Part of a small language model's weights.
Size: 11 layers, width 384, 6 heads of 64, MLP 2048 SwiGLU, vocabulary 8192, 38.7M parameters.
Architecture: RMSNorm before each block, rotary positions, no biases in attention or MLP, untied embeddings.
Training: a variant of SOAP for these matrices, 285M tokens, 4688 steps.
Each number is 128 + 32 x the weight over its row's rms, rounded and kept within 0 to 255. Layers, rows and columns count from 0. Numbers have three digits each. The size before them is the row's rms in percent of the matrix's.

# gate: layer 5 MLP gate, 2048x384, rms 0.0973, rows 537-582, columns 96-191
# up: layer 5 MLP up, 2048x384, rms 0.0959, rows 537-582, columns 96-191
# down: layer 5 MLP down (transposed), 2048x384, rms 0.0913, rows 537-582, columns 96-191
gate537 095:087148130091098078083169134133189082119081118139103107166159113102119120170097134171098088104170206091089190114175155086125122140126144165105135148134099160103129067135110154151150096044143090086161103136177135108146137177146178157126079131142159146124137140107137177148127096132134143146
up537 096:125118070187117093103139100136103134188119135130176175110122096113114096108148122131166122093165110157165111148132128094175159129127151083182135159129107100099164181145137050180128152117150150172151100121053121102136163083130120129157162121142087090187170094123150076123150084134112109122
down537 099:158185097091116191166108060068082116172152140159093170081128131155064110111119162106142100177157098109132094108130162130122144194140118129162134120149118086117179153131151132131085138111126083114135099082135104104180157141122170159120201088158189117119124178155108081142146131125057109107
gate538 101:146164107123143148095115128069176056152083066132132062135112181218129149081148108140133106173168092090082170210158129155161140080168095135134137153118163128149106165151141121113108108133118131165125098184145170168142195168157109121172106150122122156080087090166111133116110138121132089084
up538 103:180151073081137132152102168162149111138098106137154103171127180126102191134130164139136093160116143060099117175146066132088176104070130132137147167064129130113127165110120142099130066110167117062079096136137126134145166189112161116109049133070099143122083149137114118119151145090150160149
down538 102:106115108141135119134118132073195162152143143131144086183113161170141150097171183172052106177115153104127133191157114152143160107173099098163167104130083057126122152096091184167150106152153176096108176131144129161124102136120127137140116084114143125172098099139120059111158147176084105154
gate539 101:172137098152114112149088100076095097120119097127070143225171137150100156082090125146142139100146079148069136118107115102134146159097133124131166140105097118093138132064165100120149125148171145123123114190072182056115172092102093097161119153084120104110173121079141109195111147049115103122
up539 100:088146127124128096157173141089143109129097125182141161113180111089093167140149168143102090098120048142146163114112158142130123165119123060090168134072100106110167165116104129163175094092128086130094086163142092114106149043099108110101109114177136116145140151120211173180142187161141103156
down539 100:141128147063095127094142154156111101113082174143131120141122092102127128148134098062032149084133134116207115120090137139095186150111182174151142104175117114128113118103124124190087130162127129125170111113159096149181113115098179150135145100126095055105131129096116120049132148139170145153
gate540 094:168127149121047091104110174141091137064139156162091096177155161159104116081110092124129124088123117119135132153158156044098090130100114147191051164111119157138140155151135165177152119127053085108129114140176132140184141124126151145150059177156101159146068136119120092170161137115155113115
up540 099:149158158185138183124193063138134129157073083225139122148164154143149159158132111120116188126169146152162097150106149140169128109125131168040166154146039118114121186059124110130147096169194113123112163108137159081115097099127115107179110119108113110097134184148139137176114147132090162139
down540 097:112138132138168124096168045158096153148170080179102120184110151114096127142112177119108115133130138142107108167106143134103188098132194077059162125076098182113123159071061103096136110202143149166158131085114122174080125079140138155112167158160095091132100140182132109097112104127111137144
gate541 103:170157141117128153107144093182142140090098146128125125106103106135148090114182173144126098091173133151146192111094089139098131118160163140118149110098095130171145055205139127120104139167112120169162141157125119162139077130131152153074174156127116091120142161143098129135097102178065088073
up541 102:089160113113145214096109143103090101135130114084133074131209107113148118183133158164067097175126095250162144137064137125078091117118111118124118136160117064134098112148148175117115040154138125136082063163129161153176167078117102158121163122114160099125141157173100161151118143179178104122
down541 104:167173140126117084108127136105156145125128106117124175138113137171175110108102128141061056161112157088105109087145185091140105098194150122137170143170141130123161058090146170125143064136128197115110177133147167127128108141129138176155109152172080139133185061134135106088148137209109156127
gate542 100:142167158125118141091150102143118105149166110036107142116146142154091072138079146161132101131147100177122143087080143111141171152156117171190165123125105128158159119168118087107079097153147149152100187134144149140139070154106058134138130075178111128102087132124133137103122129163153129188
up542 097:154160147133139118131125108108092158109148118116129168128127102054092131115089097113147136151118097062125114106125107158090101086128129130112093137135153087078108102132120145122137115234127099130159130047106082118144109100128166106114116129150118122132150190175089112126115133107145187063
down542 097:128149076093121169155190110142139085178125108138126115140136126124115136120110095129101099117102182159180063171090120137117168111105081123110126128192152160117050148147190090084128087064075154137140129186162058103149110109103106072132117210160128152198098099120166166118161131129169092096
gate543 102:132124080112125165196148074099143110206156087132122168089152177175066115137130139070127147125118108102097104159118080140114033103168166122118097130162130163103149102103104166135108142132190179126143119128128164156135164073127165125140169173160145113162138114126158128125140089154079105143
up543 096:152104122219081087109173121101071118157105119121141094119124086108124138075110102138155109096103147164145138157132088091148109127168102149136129145095125113159058101158152144137149142105088122118118133118074056125103153116088093107124131156073110171157156107130156110077135107055142130098
down543 099:117103059154109164107118158077141155173080124178108064099097162155084125114083146199098148102102148051121094132133125119127067056120140084153173103139166173161088114116090132132142155116063109140129108174110105190139168138079104110197120124150141153152127116138107138164119066089111131141
gate544 114:118106104130114129148171159125159085183131112106168170093184177086088161158146096094095087122111150153146171110098154171139055105187160096138109093189152126140177105126196139079092178140160161166066085117116070119109118127185150118062116109149065147066118093147083149095125122162116062098
up544 115:097091188121154109129097154138167082100111121172091083114048147091174133101113104079073127128095175141132181126149084176109147108048134091111120111136117104126145138077055134162122165102085086127112127135110136152141077164162112171141090176146123075063149141124072121150173114088128139084
down544 107:135123140117163150124134097162128167106095162117138116161096192133115158144135113174158206124122115118092131123088114125079134136095172154119144144175139110087119135144181100110137114189133129096112162131136118127122097112133118092133128153170136096165175109135108156108143094116075147119
gate545 105:135108100113158165134131115086106111162108096132141094119068174167109113144124156139143124156116108073081179129103095059057091121116144168125167177181066164128148149183094092081147153159119120134075131089152110096064156198112105196152179129108151122159131148139052139131139119161170149113
up545 100:160123110166142130084108163141123167173145134123091138153130134137160118162229119097088108115053118128084148099134163087090160184123119088148062110155122159164111152121179150039064170132169086142075116156108130117039127181031208156120151094136120119148193133171102128077138106128145111142
down545 100:079083170119128147197098124081162115121122103119123096135145122096123131174106113065129113197111118108147092135122143118063131126110152139083162132082099104135129130153188136106145077180127150203061126134128137081127131142174142123090151076147098114129137063089089178060125122061143134184
gate546 103:140167119066156107086109150143154096157131173177056113099094093100129155104089149178144110147145110166148126134111154159119179178145187075055157120120113123131125146130124126115129066158086082091166093123137142102190154088129183137116103119182185171133091112132114140162163128166168140159
up546 100:091102121159119164144136085060117112131146106097187115137116134106102165118156141101132150135090143148107156118090101063099093091128120144184132143147164092125159127134101145097152147114079148174110131111121119115125163114114127124135211146137110081062174110123152096124110153080102132146
down546 105:104187125143146113120198138167139127097153115182148194160170120197179085092117101142134097129165113116130140134074130106144073074124151147112096139138111109171097064145171178095154133148106100119142070145061175125164085167158147163126081136118096162130117120097099171117158082125142063121
gate547 103:151124099104085120099099137155150194101104137167174153150091126106168116107113093109126168147151095119094149096124154089093122131110078113124121160115106128118062139112132164142094152110077128095109097132110121092093140134159157181071070119139142096106133121113182203123102173139144106079
up547 098:067107100068106116143174154066072198118147080115135135117138150162130092083060174125080094161118120231082130091086118137118096138171093165125104145138127124090105155122108098121168169161090160147139122124107103136133084144093107149033011148113130153128157171146163150105109168099156201138
down547 098:074101137107131084150129132087184143139133081200142113132152155072128162109164144140114109131117042066212142183190183138125182131150129112143122194090144213146129128137115147148101104109115107137099112120130049154148162143107112146110145123134175150076143122072134086098123080162068135113
gate548 108:144082095157060084131086113149173089106151198137135123141130110075150170184153133143157109111086115095142133121143090101148134138154156100104153206104130140145060147092170152158130115114124042130152162196089094116110091137154135124092160114203066166112136126094145164119104152135160178097
up548 108:128220203152111134145181105112084153115108067113131154115154145139127128139135169120109088165105088111102095070081151135058113115084107072153117081151120123109136052162115102141125135097123172124094129116107165117145080198141106125154111115118087128144138151151194163144140113158096081137
down548 110:091168146111120199169038140111131114122179123087118141089131097114084139107047104091074166133169208113122139090148039174124179141103099173095069138171123172117123105135130118127135118121143135094110135116108131076149115122100144145144120151112111130099167035196121166104132099155132111141
gate549 099:090105087105140077101139111141110139135136136149110147116136133135195040063177113158098122106139103145160118132127118132129120080155109150104139145093081149114119073081205152137125082165159094162149122117141120139143142087127106126152127143095162116159157106111126093106126141131131118089
up549 100:145080109147137111137120118163119078177103129061146142123117124147134135171092154137074117168084129071106165139081131074151144162136168076156123156109136141121103155095129130117196121083129133110150120142158166140176101127126138119094131146154111112070106145118093039127105170137176145142
down549 098:148151134160115149112125055130119025111143129129105136131117120125118145052119092088066166115103086131063100111133157149099092175085146154110137153106150092118127128138168123100154128121130106157156111170145129123117135076171144130178124157165145115101161098141162099141166115166179125149
gate550 115:032086155109136127103134071131161127128141098087124107141168124087112117107113126109155124142092161104168120140088181177104134123075124172159115116165118122185126161127146118090076130125155126129161067143141168108128061208106083090090132098109173078113133106095113133124156164158118179157
up550 104:124178175165094085165109134119068145162111144194141148122168147154156137099154157096078113131128148190131163121119117102165168150125127129118153128106176131123086138156120169151156104202163126069079088137135164117138135113148191162140184069110128176111172144166149127101138125177094118107
down550 108:111031100134098129096133105107105152127121114152177113082144153126106154095133142171166116134139104123083130140198118119079156144140167161072138117139137048127176102151162125141085108139143095129118135081149158108165142109127184133137139101149180130181119147166183049078127125140103129104
gate551 100:089111144118084124126067111096115106128067098107146129108122117135111159044104192086096149125181123170132168124165091125166101148177161111102110126169102160182125126167133176117107133047157119185075130144078190076174111185171113075130148100087090105102157204120123099084128132132062111103
up551 101:144102143134180186151154170161160114073125076164086138144156098080167153126120125146122096116089171155131172141157142095151179167092190154162143142118200150178130130113159133124121075136126137081175134130096102105107058115123129118147131150128070142117138128105145118156155115113186123123
down551 100:090176136076107131126135125161096164149137145124119099086130160108086107120086131105152173144137115165215073161130137131129125142166117103140085162114091122116088118113175108138117085144154168090127136140142138204120156163034092128093111108140135130138111078124108111097139172103168160076
gate552 100:102167103096106094125164131073115086145130124171075124075112106079163188170095130157131149066146116146167119125117118074146113177089130134125154146140096119172130143189118138142143165148153148147121107138153116131153187166136108088069059101072167154154109108086059103129106130145085128158
up552 093:096138099123147137120092093165156183110187157095142092162132128158140087079101105090139099190124164172051140135118107130108139112193196111113072135133164194099146089063115114058092093146110094105118147128127111088122081106154138111185171121152096106113141151115169192210162145135156201148
down552 107:129128107132121120140070152109166152096184119094102087112127077189114125148148140094186086130150090136080167105142118167185111160104125181138116146086149170154128079094107116150107154075119151101101080097126104138108123138171155139173132074116100154078132174199148162154113111143152144183
gate553 096:168148123161149105114139111136128112123115134103090104115145114115161136085083081107137135114092166129118157159140149089118067081121152130134151163198120135118157137186157096139131110143141179110158125131082185157166166087094144101132083145173140110148158124177126097142132196115083089174
up553 096:109105152118063116109114117103131146139186150086198142129175164161132149187082117150121165154155167073152132128100152163172143118143139097116170189153089152130103111068094088115082113166108138147131135129137126134046135142099132191147124153183110132123092116131111134093118105135131192137
down553 100:151150118124056125137177081124136150143147186157080169096124139126127180136142135148115144180118162138123093139078154149151137146090162119154174187202143137112098141073111063094098157123167150132097144067136114145062112192093161118121115203199107137101119124160152124076088103185128147112
gate554 103:127177114134117118092124085168124154165097155086073116101154189123093136193130158107070137117151137093206148094180102170130129119188143140139172096170170134145156155114122125073102108160105162179150063090098086159154125103186126101091112083119086104176103094146111106191168071153163138147
up554 101:127151152101088128138120131151130157103135159077136083116081169042104130150120140114083130092145135122167148104165137113137121070143105113190108107112139168086107123116111097048092134101140146118113109159167121150163189128116158105134112150050101151168147088124116108180157084102130169152
down554 099:120129155156181133132060153159097078139175120149147186173108136081187093173116120103080128206120104130119070134158104092074132128090126167138155123114191089114144156139113060110110112077178220143058173128047117112058152076131121136155103130146062117138101115129159123120104126149119143121
gate555 096:176126135134130158110133122142103135123096127085096125102133136145102160137130118128104176050106110103110141101156170091160110106146159170201116187084095141087084126130118115083129099122139142107092167134145108125106091162132148144107134121122112137147153150086114229148160146202096124181
up555 096:119145145087094113113114088098153130131132125168118094143154113111150150102106131117074096198173121144101077160132136078098104125126104104106119101213180124102118166115139131151125168130139101174128147117119152106177178100143105117141129145080129135106088122165117047101121119094166135057
down555 101:131078129113090122107148129102092132132120054103123111096122129151165110117061102158168160118126081101196193133068098154105165106073058140045086160167115143158100049149124137152132133067123096088125141126148132113123148171091149160118129087136110056144109079109186097130110095132138129134
gate556 106:155086077136145152102152140136133167130133078082121126162137167107107112108128137106162129115158113088130153145154152160175082067103166114094097153173091085125103094138057102059113103140115179139096040095088088156096074141116128104093094109141114087151080153135149124198145146094123144132
up556 103:128106136179119086171120131120137120090170127124146150152162141152133177106160186151162112131115192179110141108136130134224096129122118153091204068108119171036101099191059101114107118164082118108181135113095131109080108121151031118123183214138164115119133124160156164141114167156115188111
down556 101:111089165142122125133144111076167103144135136087133108171111143126136159120082101070061122118108177175105120094091172124164108174095130096099091093071163088082125102176118119147145057093190159099160116094183129123204125121128131102158136132118142150155133113114124100134152108103159132123
gate557 100:196085109157158101114082091124139121144148162133151143079120075104071116197115126078176113125114094112081186121123115142142137108125120168120127098120144127073162139155142139184054099126122167107128075145081148142127120141144113112101060038160181048076114116114131122133113121126140139149
up557 096:126113133042064091133128157109086135124072108120143156149110101163175160125125080146088183107149153176111183144160110087201143122164112111117147185113119118098148091123095140043150135129097134120125157133156119146206156137125118142115115162133107159158170175202079140093133130107115098141
down557 100:127127148124152079134145141159185135215073086136125105110177146107134157118149091153127124080123089195150148127140087155040102106149150129148254146104129096165122132159158085141110133149127122149149180134149177103098103099107125098076136211130087172145130137119159122099126104156173153142
gate558 107:140103148155114144050140149142084153142150169128089205103135134091148132101095135089147141184114089153092145079106159061154152177135157133151081160138128148074165109097157160121038099126142117098063201110080161090121168105177109100100129170116120175103154062158126155138162125110093119152
up558 110:139164120119095191128141106129107189129136124102134150071146106074127119117090122116168133132100078096159122123139147141140158116095133124125055154070168132106150075035160089161068103111151145065055159115116080113131118102131116106045127107113079164085130071103133124128154094091102158094
down558 103:107140164133160118075113158141139134122142111103161140162155089153161111113166106084175048175098130149095136060163143099140111157123192152072194182148141075059143129112130146156097135114165192137139177142065126123107111095163186142078151128139090067158127062138134135184142092190154066127
gate559 103:129196127082158128128130122149140069076101142153110117097109141130166081156107129165084113114127136154115085135115142119102144166142115094138167162189103128157164152085097152143159063099115109192139102103178164126095103199116040095127156087088135103108041141145126114169145138077073077128
up559 097:166147128142150107167150090112143147093134175170108081118091159147136111108072178107103187136143106107175168102122133155137124118158105109097100119073167117105137103105172153087115132122064077094104093112128157174121121103120143119114093114110172108127158107123102138077198114140112166134
down559 101:135156173159112147140101138123198112097078125109119113166100108142126116093165124137161142100140117083123119141154155152095146099106135128174133105146121072154184165096074142090110096123180159110117121126174123155163143124131135153134176160175115087094121130068145180165179083111123164114
gate560 107:138179109119096119162156125099144094116155152143131075145091123111096124064120153103143125019155091067079134173128124129126073152120090080187163118118169102162176084108112106131106085167098152181131108112110119120166199104112122183077143149146090154137135131174132184118148148082106105139
up560 107:134143096157161145079164098080152125133124132155091092143125121163125120105162112114084155105114108117044101143122170146149104155150119056177108169091136160137088161117157130157134084137156143174113148157061155182155216136127149130095089074107093197149118139165130151148105101110162107131
down560 103:126139164112105112148118129133082112113155189153134117167073074169140078089136111118118122109134211145145159078151135135131199166166176106126133120129052112139111146144152103170106135144134094113091120141157186094138107127193104154132102174083142144147115183123164055152120135147153148138
gate561 101:168128104161117142164095120111200121155153118119169126110136179150119230079131170173226142193117142087152091103133191115124126144157172093068115115122111108098085191087124113103126084104156101142154148153121099170103116139184119084113178087091137097133189131109086072097144111147173076117
up561 102:129159126131168139126056123143116135165108135139124138131093120109119058079115116097058113175139149106148144093139156117121179119157145112169136159145142090117034121115123148129153069114143142139146115123074132097158127086161141155146096131112136136095099093082082115095112143126117086138
down561 104:135103078111160126117081109142165119133094043106137134160170141125071091118206148127119085180063102127197164132170135149128109085134183197105107107102108160138161166130186158106162103153135136096184139202137101131171146118056148113155067135140135121102157115122104038087082081116123105123
gate562 092:090088092147096097091110160143119143126158127116100116169135141128106117166132138139098117131119105151117168133132125158163185146221099157120128168139159092139114164118068124182077144106136143152159134159111067127122083073074131131128071124188191154116063136105099163193126127099041148097
up562 091:136097095102134085157099169137124126100140085152109152152139141131076147147115120067129087155110111124118194128130153092117159180137148128109161154100127136171149143126131181125103099097138187123160125169082115106137142094137102165143083144123171199146123150130106169149110106061115144188
down562 095:180151140151140121134130173144168180090154138152140173147185187127156147143148162144094127095147090141127218118136123141148152165255093105138152176166135139138099109090061129141124068164179165116154094172131123139092114098125107199166121082181081036119062126115145149184105102092103153130
gate563 094:141205130171100168146152093120139164145139088129126124117086172139131078076053081103162171145136116119065186140130161132128135141087065129179129115135142158123112160142175178141095120119168162114117038096108094111097135063132165104100138139163141165120168137153124122175132129172134188104
up563 095:164139106120140137176139145113137139135111118098157135229063134087151143114071150083151137095139111148080169097172156109120107166134136105111161061139146088110096066133069154153143165133145131048078145134132168157092127093143077082101130096115093101104091125101138138118140128146117124076
down563 100:095131087167158168151134115103129083113130094149137089169093115163087177109134159193158122087127165137142147177093152149150081138177103125094088074126069147217192136106162136143146120161173070122114127100148153120123108132149136146146152164123175126133149145156117116102122079116073157131
gate564 089:127101143153108106130168108087099120120176152112161145171138107146144171123118151097165091149000196089099142161126143103025129135165134181090149123140135127119189131117109117075123118126147151119123125135129141069107127117157180149066146070165103133130153056188089139092129128118110144116
up564 092:131117173155106074136128121123090127129112166134168108172164171121171143148093103141167156121008157073129161126051068141067107124175133178056103159124127090145218116119117123100138114165146140121137144105112166071070156129143119153144173085082052158140158089156131147131093162092101133090
down564 093:105116135110104179132088195138139134132144188173145129112144153138165169118179148135113068151119138068114197116117145086085163121153107131143149050152105115147155119144163071108156111084183133145082169125145087163116149129116104135147159094099106147136192203138144135070089149057094139116
gate565 101:109191180082155114145173096155103179137143157134157171144128161133169079081121112193151115090168151133124138190114117095093132077131171141109090125137130144077173096124092148157112124122103143130145140087127109167115139117130140128133145183171096130147123133133117175132126168101125179140
up565 106:108139157124172114168119121100135177059123134120096097170105135133144129145111141149126116132124159127112125180078115079139155049125148121106140123133108173123150076147145098168154119117108132124111169130126126137124119125144162159183156145137118145110157115118122127167122141097129115100
down565 105:072140156116189094106165161157122134096108177107133183128122150136090162113118107147135174114146177101193121104088102058096146159076154126118146098181173128070189166177104149143166126184164080165136120064139112221072089145092110120101112150187121186132145136079106165113118098165140103128
gate566 099:126101085119145166146113100088119168153134133194142123091083083117084129125147111157187108139094105147083104139147145100180107108138175104106051125112152118079115134120136110096156170135080145027164082093148147098122118123081131108083073125083113144129140088084160116130131088135122188068
up566 097:148128148131152142124127127151134115127120095131111125122185148138128172133137124117112073165177109131153151130126129096176144155130105153110135113105156088075148117214152131197159139083124090080122124085164166099106126145139099116090154156173097157168139110102136144118120141151118147122
down566 097:070100163052093108119151100166123142058104084105193173140117107095172148173150094136125118149039074148077155120136130140151126113116133192172103087078117112077118134175144148097089087150150144067136076084087068160122155140135078101093073165118160095101151132113141146140118104162165135086
gate567 089:135076115147106147115136170111188124115123151099130134151120189109145065137090169151088147121168161069147150211131165091110144077168141062170108057128150139082081131150085127125140094151133146116112072123139142064130150199134073164147193075093138158150149089110091141113138107135126098168
up567 094:135164085162072081173102104136122156151082124159157121049155119146088125132149144160199146139085104147091115071155153151115104115134122189151142156102138126176176151145119101151139167075128141151121101155114113145079097141156104141111076067137123111073136179132119133140150152120150107132
down567 093:114092143121130159145123139104124172132162116110172167142106188159140166120070105132145090144162172116154166160069137078105172103208127139203192147140163131155128144132098122119133119170097123078146116096132134137147135115154135122121125127144172104151139112155098151155185108137130122087
gate568 096:093178154187186098161132166100081121156165110155151065079134102130096172081176149176124095108121116117171165164099080131169117133073154135126089092137150126141100134184052086176121107170034085099134106151190147130080137159180056112086110099062128144089141153108113125119101167204054173126
up568 097:134215137171116130126042184163123153098156115101190125097125072134150133134101149145143117138151166095094129061128140154100131131114102131107108117122137098105161161134136095126135167154143113109139097229120146143155112128131183101094098103105084142092181129097117118138126067114094165125
down568 099:149171146160125122077043126168172105122107104074159189123124112136153151110185141128063105035121126075113063101175074167082165151111113126103118119072134100145142130123158082145156118135151121118144134167115086130106137149126125108115113055085123124097126073094137089075052131098065122074
gate569 109:141088180134058071174163126138129103162190068112095152116110137106142141058116115175106131098128137121055097164141126121149163170101173189101146144151187061138117095162108149124127092122121154155138129173110109134100077086104136111104108147170189081166121090165131076137059062102205128144
up569 106:163181112130066072114168080086098122095157101169192101131111109141166130160167104117154085118106105142128115108128112100134073052153162093157101119146097147098081131126114121142109092104105119103160162102205142119170114072130177187065150117119101181110100151086098132122147122111120072116
down569 107:095121203143117172119140187123044104136105152122091143145147149127097168124087072165125182097175148149036123114102145071082107104192124128130122127114112162128116110156094136149101156182147142111121107175177138142155076167081048140166122122146124087145145116109107131166173105097121143098
gate570 103:139135105137144085144160147075142162059087172082173144097141109158171143120131016129150061137203059114174086128122084113119112139104122130222178106131130092145103128218192139098127074136125084137175149155158169103146137108115119102120109129145127088108104116164144166151132102118162141099
up570 103:155127127165121146067089109145135184108113146142095155104058110107108107101184210090155092176093145158131194106136145087145144151108125118053142134134123203085115125086175126113151129101122128149140092115044136169101133140151093098165131162163140125144144091113172102108082128132113131105
down570 101:186187148121085097142078094132159133073076124160093084139175127173191109135131160136147086129153132090095102171086073124197122059200122101175147108159130112110128094137121095165146106081122139159089139125114144108092093154115124154159140118158161139183126148127196140135126111130130123171
gate571 101:132114099180139130063123146144126195109093163110110098073095130159120140125170067097140144048101073151153120190118115179084041092090136075145196159094113105169165065115148133086113160092110100149171123176122183149201196136104077152097106095164101123094121142105102118153150197124145149087
up571 108:180197162123109150112153102114074172186151163185131166189110139130129076134142151146122085172120121147153141104119119130110099119100143120131118137141108112125132103097155181143174121082108117112109146128114172162188105184138143180164122134114179133183116129196103059119130088128083069103
down571 103:125083111139118165089077131117130196122110111083135143165146144166141102142142144124142127127117124200123095068123148143085165091122117133132065163102092160107093152075152093161050114100137102099111115117159191139112124164075120140174122147159071139117112123135142122119120109228151127095
gate572 102:150122140134099112166143136043118120175079156087144102134107148186090124105090076125084166092105161108112170099152169110199137156096142111164181146065154129094155141118152088121118091155098155158094138154169126101087081148079107095139135155154129130131116075143132153154108165151169089144
up572 102:136145149135116157142184099141109159149128152109090136165144113163055130170129142089115104119158151062071160104114104117147120186174215151128130164108175170099109172091146161077120171063119099110195111151065101115155177130085104158124143102149172183141170095144076159150141099116145134113
down572 104:151154104150135093124139118051133140150113126099137129174146133187028150152068114146030104074199203070114113108129156131188130089127123089098155171108180129141178156089132092138153130069138175143079099177078142047123110100116089166098130066166157160111090063176105105100181080109064111123
gate573 100:159126153133115113151105124077094151161135077139095126086129168184144060204131146162177089094115159165115148162162141115101171096108158126105119100181144146180134148167109157126128084117153169131117176120127140125148127171135102070110151155107119153122146119097129171135176087142099166190
up573 098:124099148089137099150122113176098136123082092117166125120094140079111106139146150083118117161128126129108149099086137149157140160152229090134119085157165122098204115133108112172184077151079131086179153084123151111108147124168151081110118108177148080130102134089130133106152180122061131166
down573 097:116138160094140079075175191095128147117138052103094171064098101130132150203174115140163154136122170147139127140076090118075141089081209150152141077131092114146134085119078056124155098141125140177099106165165129130118129126112143179110094165158099082131132130162155103165096091082128114148
gate574 104:142104149144100134157126127054098127126173100214168135131195113131078098173111097172155105128100129098084204127124139101156171138129128099153129134069135128120129152111123149090169128154184155099094108121164137102101142151113132132177085136129156068150132165088104122086079155159141152049
up574 101:121184140067184116140139132170172130112121182089114181148114161185135160044106122143147148090170065178189147131122097170107098148149132123100126106190098140107069124157159115137102149119122083151163112196076142107128114169154131143147152119150101125099163099141141103177104160120131089199
down574 101:152174182121141123103164142236223153081106181110040120152115138196113075122149122137115150138121173094156117130108100181155121187128090198084138211138133111093100114106126085139118139134155105069141171109148129104113088121099117099118137118172110214161143074169060071145161137080084059104
gate575 106:138058130111162132121124141035150143110111099170070122129131177099137139156185191138134165143073153121128117098138071107094074136158105132111144179133124159093146153187166148107139137125162167116179145142121103180120151168122109113161155115078115110129136157140176111143124126179109097139
up575 106:119132108149108141119148136186211143166148164099200169199112143163127127107147064137146137099180127121103152136142157125108127148102109124148087100097119108135140129074096101186120081135126114149117104118120169122119205087118128135087107113173193128111145091169131117129133097062142131095
down575 096:089129109125097176062120168157136156194105115133098121115164175110116081170140164114107130150141136180135135134155183148156139121104075124168074084115111114149126126121164061135184137147067135107154187100122177106080129103110140224156115100159080153128089112108123105104148125100134187153
gate576 092:114172103109118096084102198141146158121139183175087139083124149119183168119134139148100121113148165143130183159123116150111142186152079212086128116156136088157145115189144136147124148147091167161083174076152151120175164162145148152148122172150145089116123086112149124137103111121140063157
up576 093:127138137123145109147111122195110123202105067146171100154173089141138098118148171076076140072088114133131082126136153109109153148094132050181118115141149131115095136132108121081181191163147040124144097173096127095123072186086143110059205112116123129158124112120157119134147116141115177058
down576 094:106060146111083111133088142164119114130127100075118128147076155175151134110086095153192105111139178126156157162146153126076115121147103098121130188142149058155195162169111141197169163123148137079113137102114167119111129194128145144193126131135107116133106152138135137098133112137086126133
gate577 108:127177158130023131188147099075155136138158145128133115143158126126061082142142104115199106124076192121154131136142163133180152111099132159135121103167101131138206131101207086116098152139110106121121090120122148144100112179151089111153116114089116161133139110092167123120116164127083063215
up577 114:136107160092139185099166127124181053086115148158139152136114100138150121082120124136128128103123114006094092153112144110138105138096145123050126143100159118136142145105124148090112108138109114125204154137198152165133164129088199166146129127157104138124140141118107146114127117128180109072
down577 106:132154154122176178175058163177127152097109158183172178097124092132178140145153116115095109095041133197100128155160156095121114112119163094074094103075153155136107156057095142145110110120122145141132129176092106139135144165145186112087068133101145124159137130153086148132162099107170167068
gate578 104:119166118129172148048185094140169126102107188148157123135094119162098149081103124058087135159093106065090166152111090106105182102099153144128111147102141084115091071141112105174066110131142213141125112129123103083139133153130193079073129122090111159139116123172161099188161116145116168157
up578 097:133129193117180156118111083173172150113177121161190132144117122193150146135088127052148088141126067098083156127177104068059112122116111088145108075125144093157152125147183088075094144127119116141086123081143177110106115132171160143133092063108120099175094171121115116150152090090150119133
down578 105:150200070211152105120127091143141167117096119206090126168191170121135168103161104110105134119115099094111133143136108115122070155084174139130111079110129146132157151095124066091138102140108147123117096144161138100113095129140123116118096099144137158102117098164087150150143081136161115154
gate579 094:121094154167120070129128154074144126131065116091125108105151132061077139109121201158121092124092095149127173107167120065154040098137125141126047063147214167154135137162121133132176181155100124100138150177143130074131098118175135097134149159163148072136123127107130117127123090188123192092
up579 096:167176090165156096102098158106164159123132165149104065115134175208107115113112122163142147131183108173162121138116101139118120145118060129141122116127129114125158169060144068150120093101120156132097138145114097136117148152114146144145155122121108120122076105062142116120167105125119112153
down579 095:133144147137162067123120147126158123120167174047086099095137133120070202145255150118132103156078121067126108100129068100118084115125121118125140174153122108172103154074158118141118052136146158145096167092199115104170090185132095073090016176118118113120162148106176107170160150125116132128
gate580 097:145158112149101154128160096135109127114116159146122131119160076126100127199184183094137149084140154142089169179138169157155179141114151119182186099138188118103125127132090109109052144105124089133177128028066098094143109114174096106154066107135127092141109124150124188136145138137086103141
up580 096:098124136083136112132130109099153146157149167148188059153155075056144159154177161033158156067084109106085130155095143107157171134156160154168173109107092125121127118158047119137091096117137115076176137101104105074154122209128124095150082143127121165163125112143123166076143142189099086098
down580 101:145110100153113194129170137131133165201139123086147139149154123143093131100135134162121117102107167067113164094090145092112124157111134155122175081109156159128163129144143080109108133173168157175130071182103054138146174099132145025139107144142137113156125145142095185118149131149124155140
gate581 098:100138182152126117124114085129077162099135136108110138137126136106016112115137103155098094156133153188179116178142082117132106100081122106107142108128121202114110174080114083128160126100172126137106089061162079145171074170092156060116090133109130136180135186139129141109131126128130117098
up581 095:112111079136196107136202146143091094172153080113149156129133120090165087104118170120105130090089117116131221122153074136112081134161118158117087158171107081158081161144134139116127089149084093139078146137129157124105116051106110190160140131113153135092110198081141107100166115091083113128
down581 098:047129103141080157124132158142123129102152187076126196114166165204117077166142064153128112165123090146114114137095148088124074124107152104164116120092095069097145107162086113154065144151125144123166098150134128172153156171118117084126149157156152164179081107171092111143148109180140105135
gate582 107:137183130156153113154149098181197106154106158068131104156090126127176097110212122128129160089115090094139108068133094133120132083190139157115134160172127053183112152124136090104175179137117154105118137099116137132081123149151134152105091140081079158073110158151159143156180108147155100121
up582 109:124083096111121129161106180035060126079106159123148124130120117106063097162118159133144129155126109165161087146136187068123173162057126164098109098090103112137130115090139116090176110105120158146101149093106113099114147117134156143099143132117171121140162130172144151142085184113086146072
down582 104:135101192111125155116146160114086144151130102167112099157116128104107132122148140118169143073067201119183074138112113151175128126098143076099081162121121094159104089130149149165111089116113129182135151136170119147122135123129139069106098148072168109215137158147109131171145147115144122087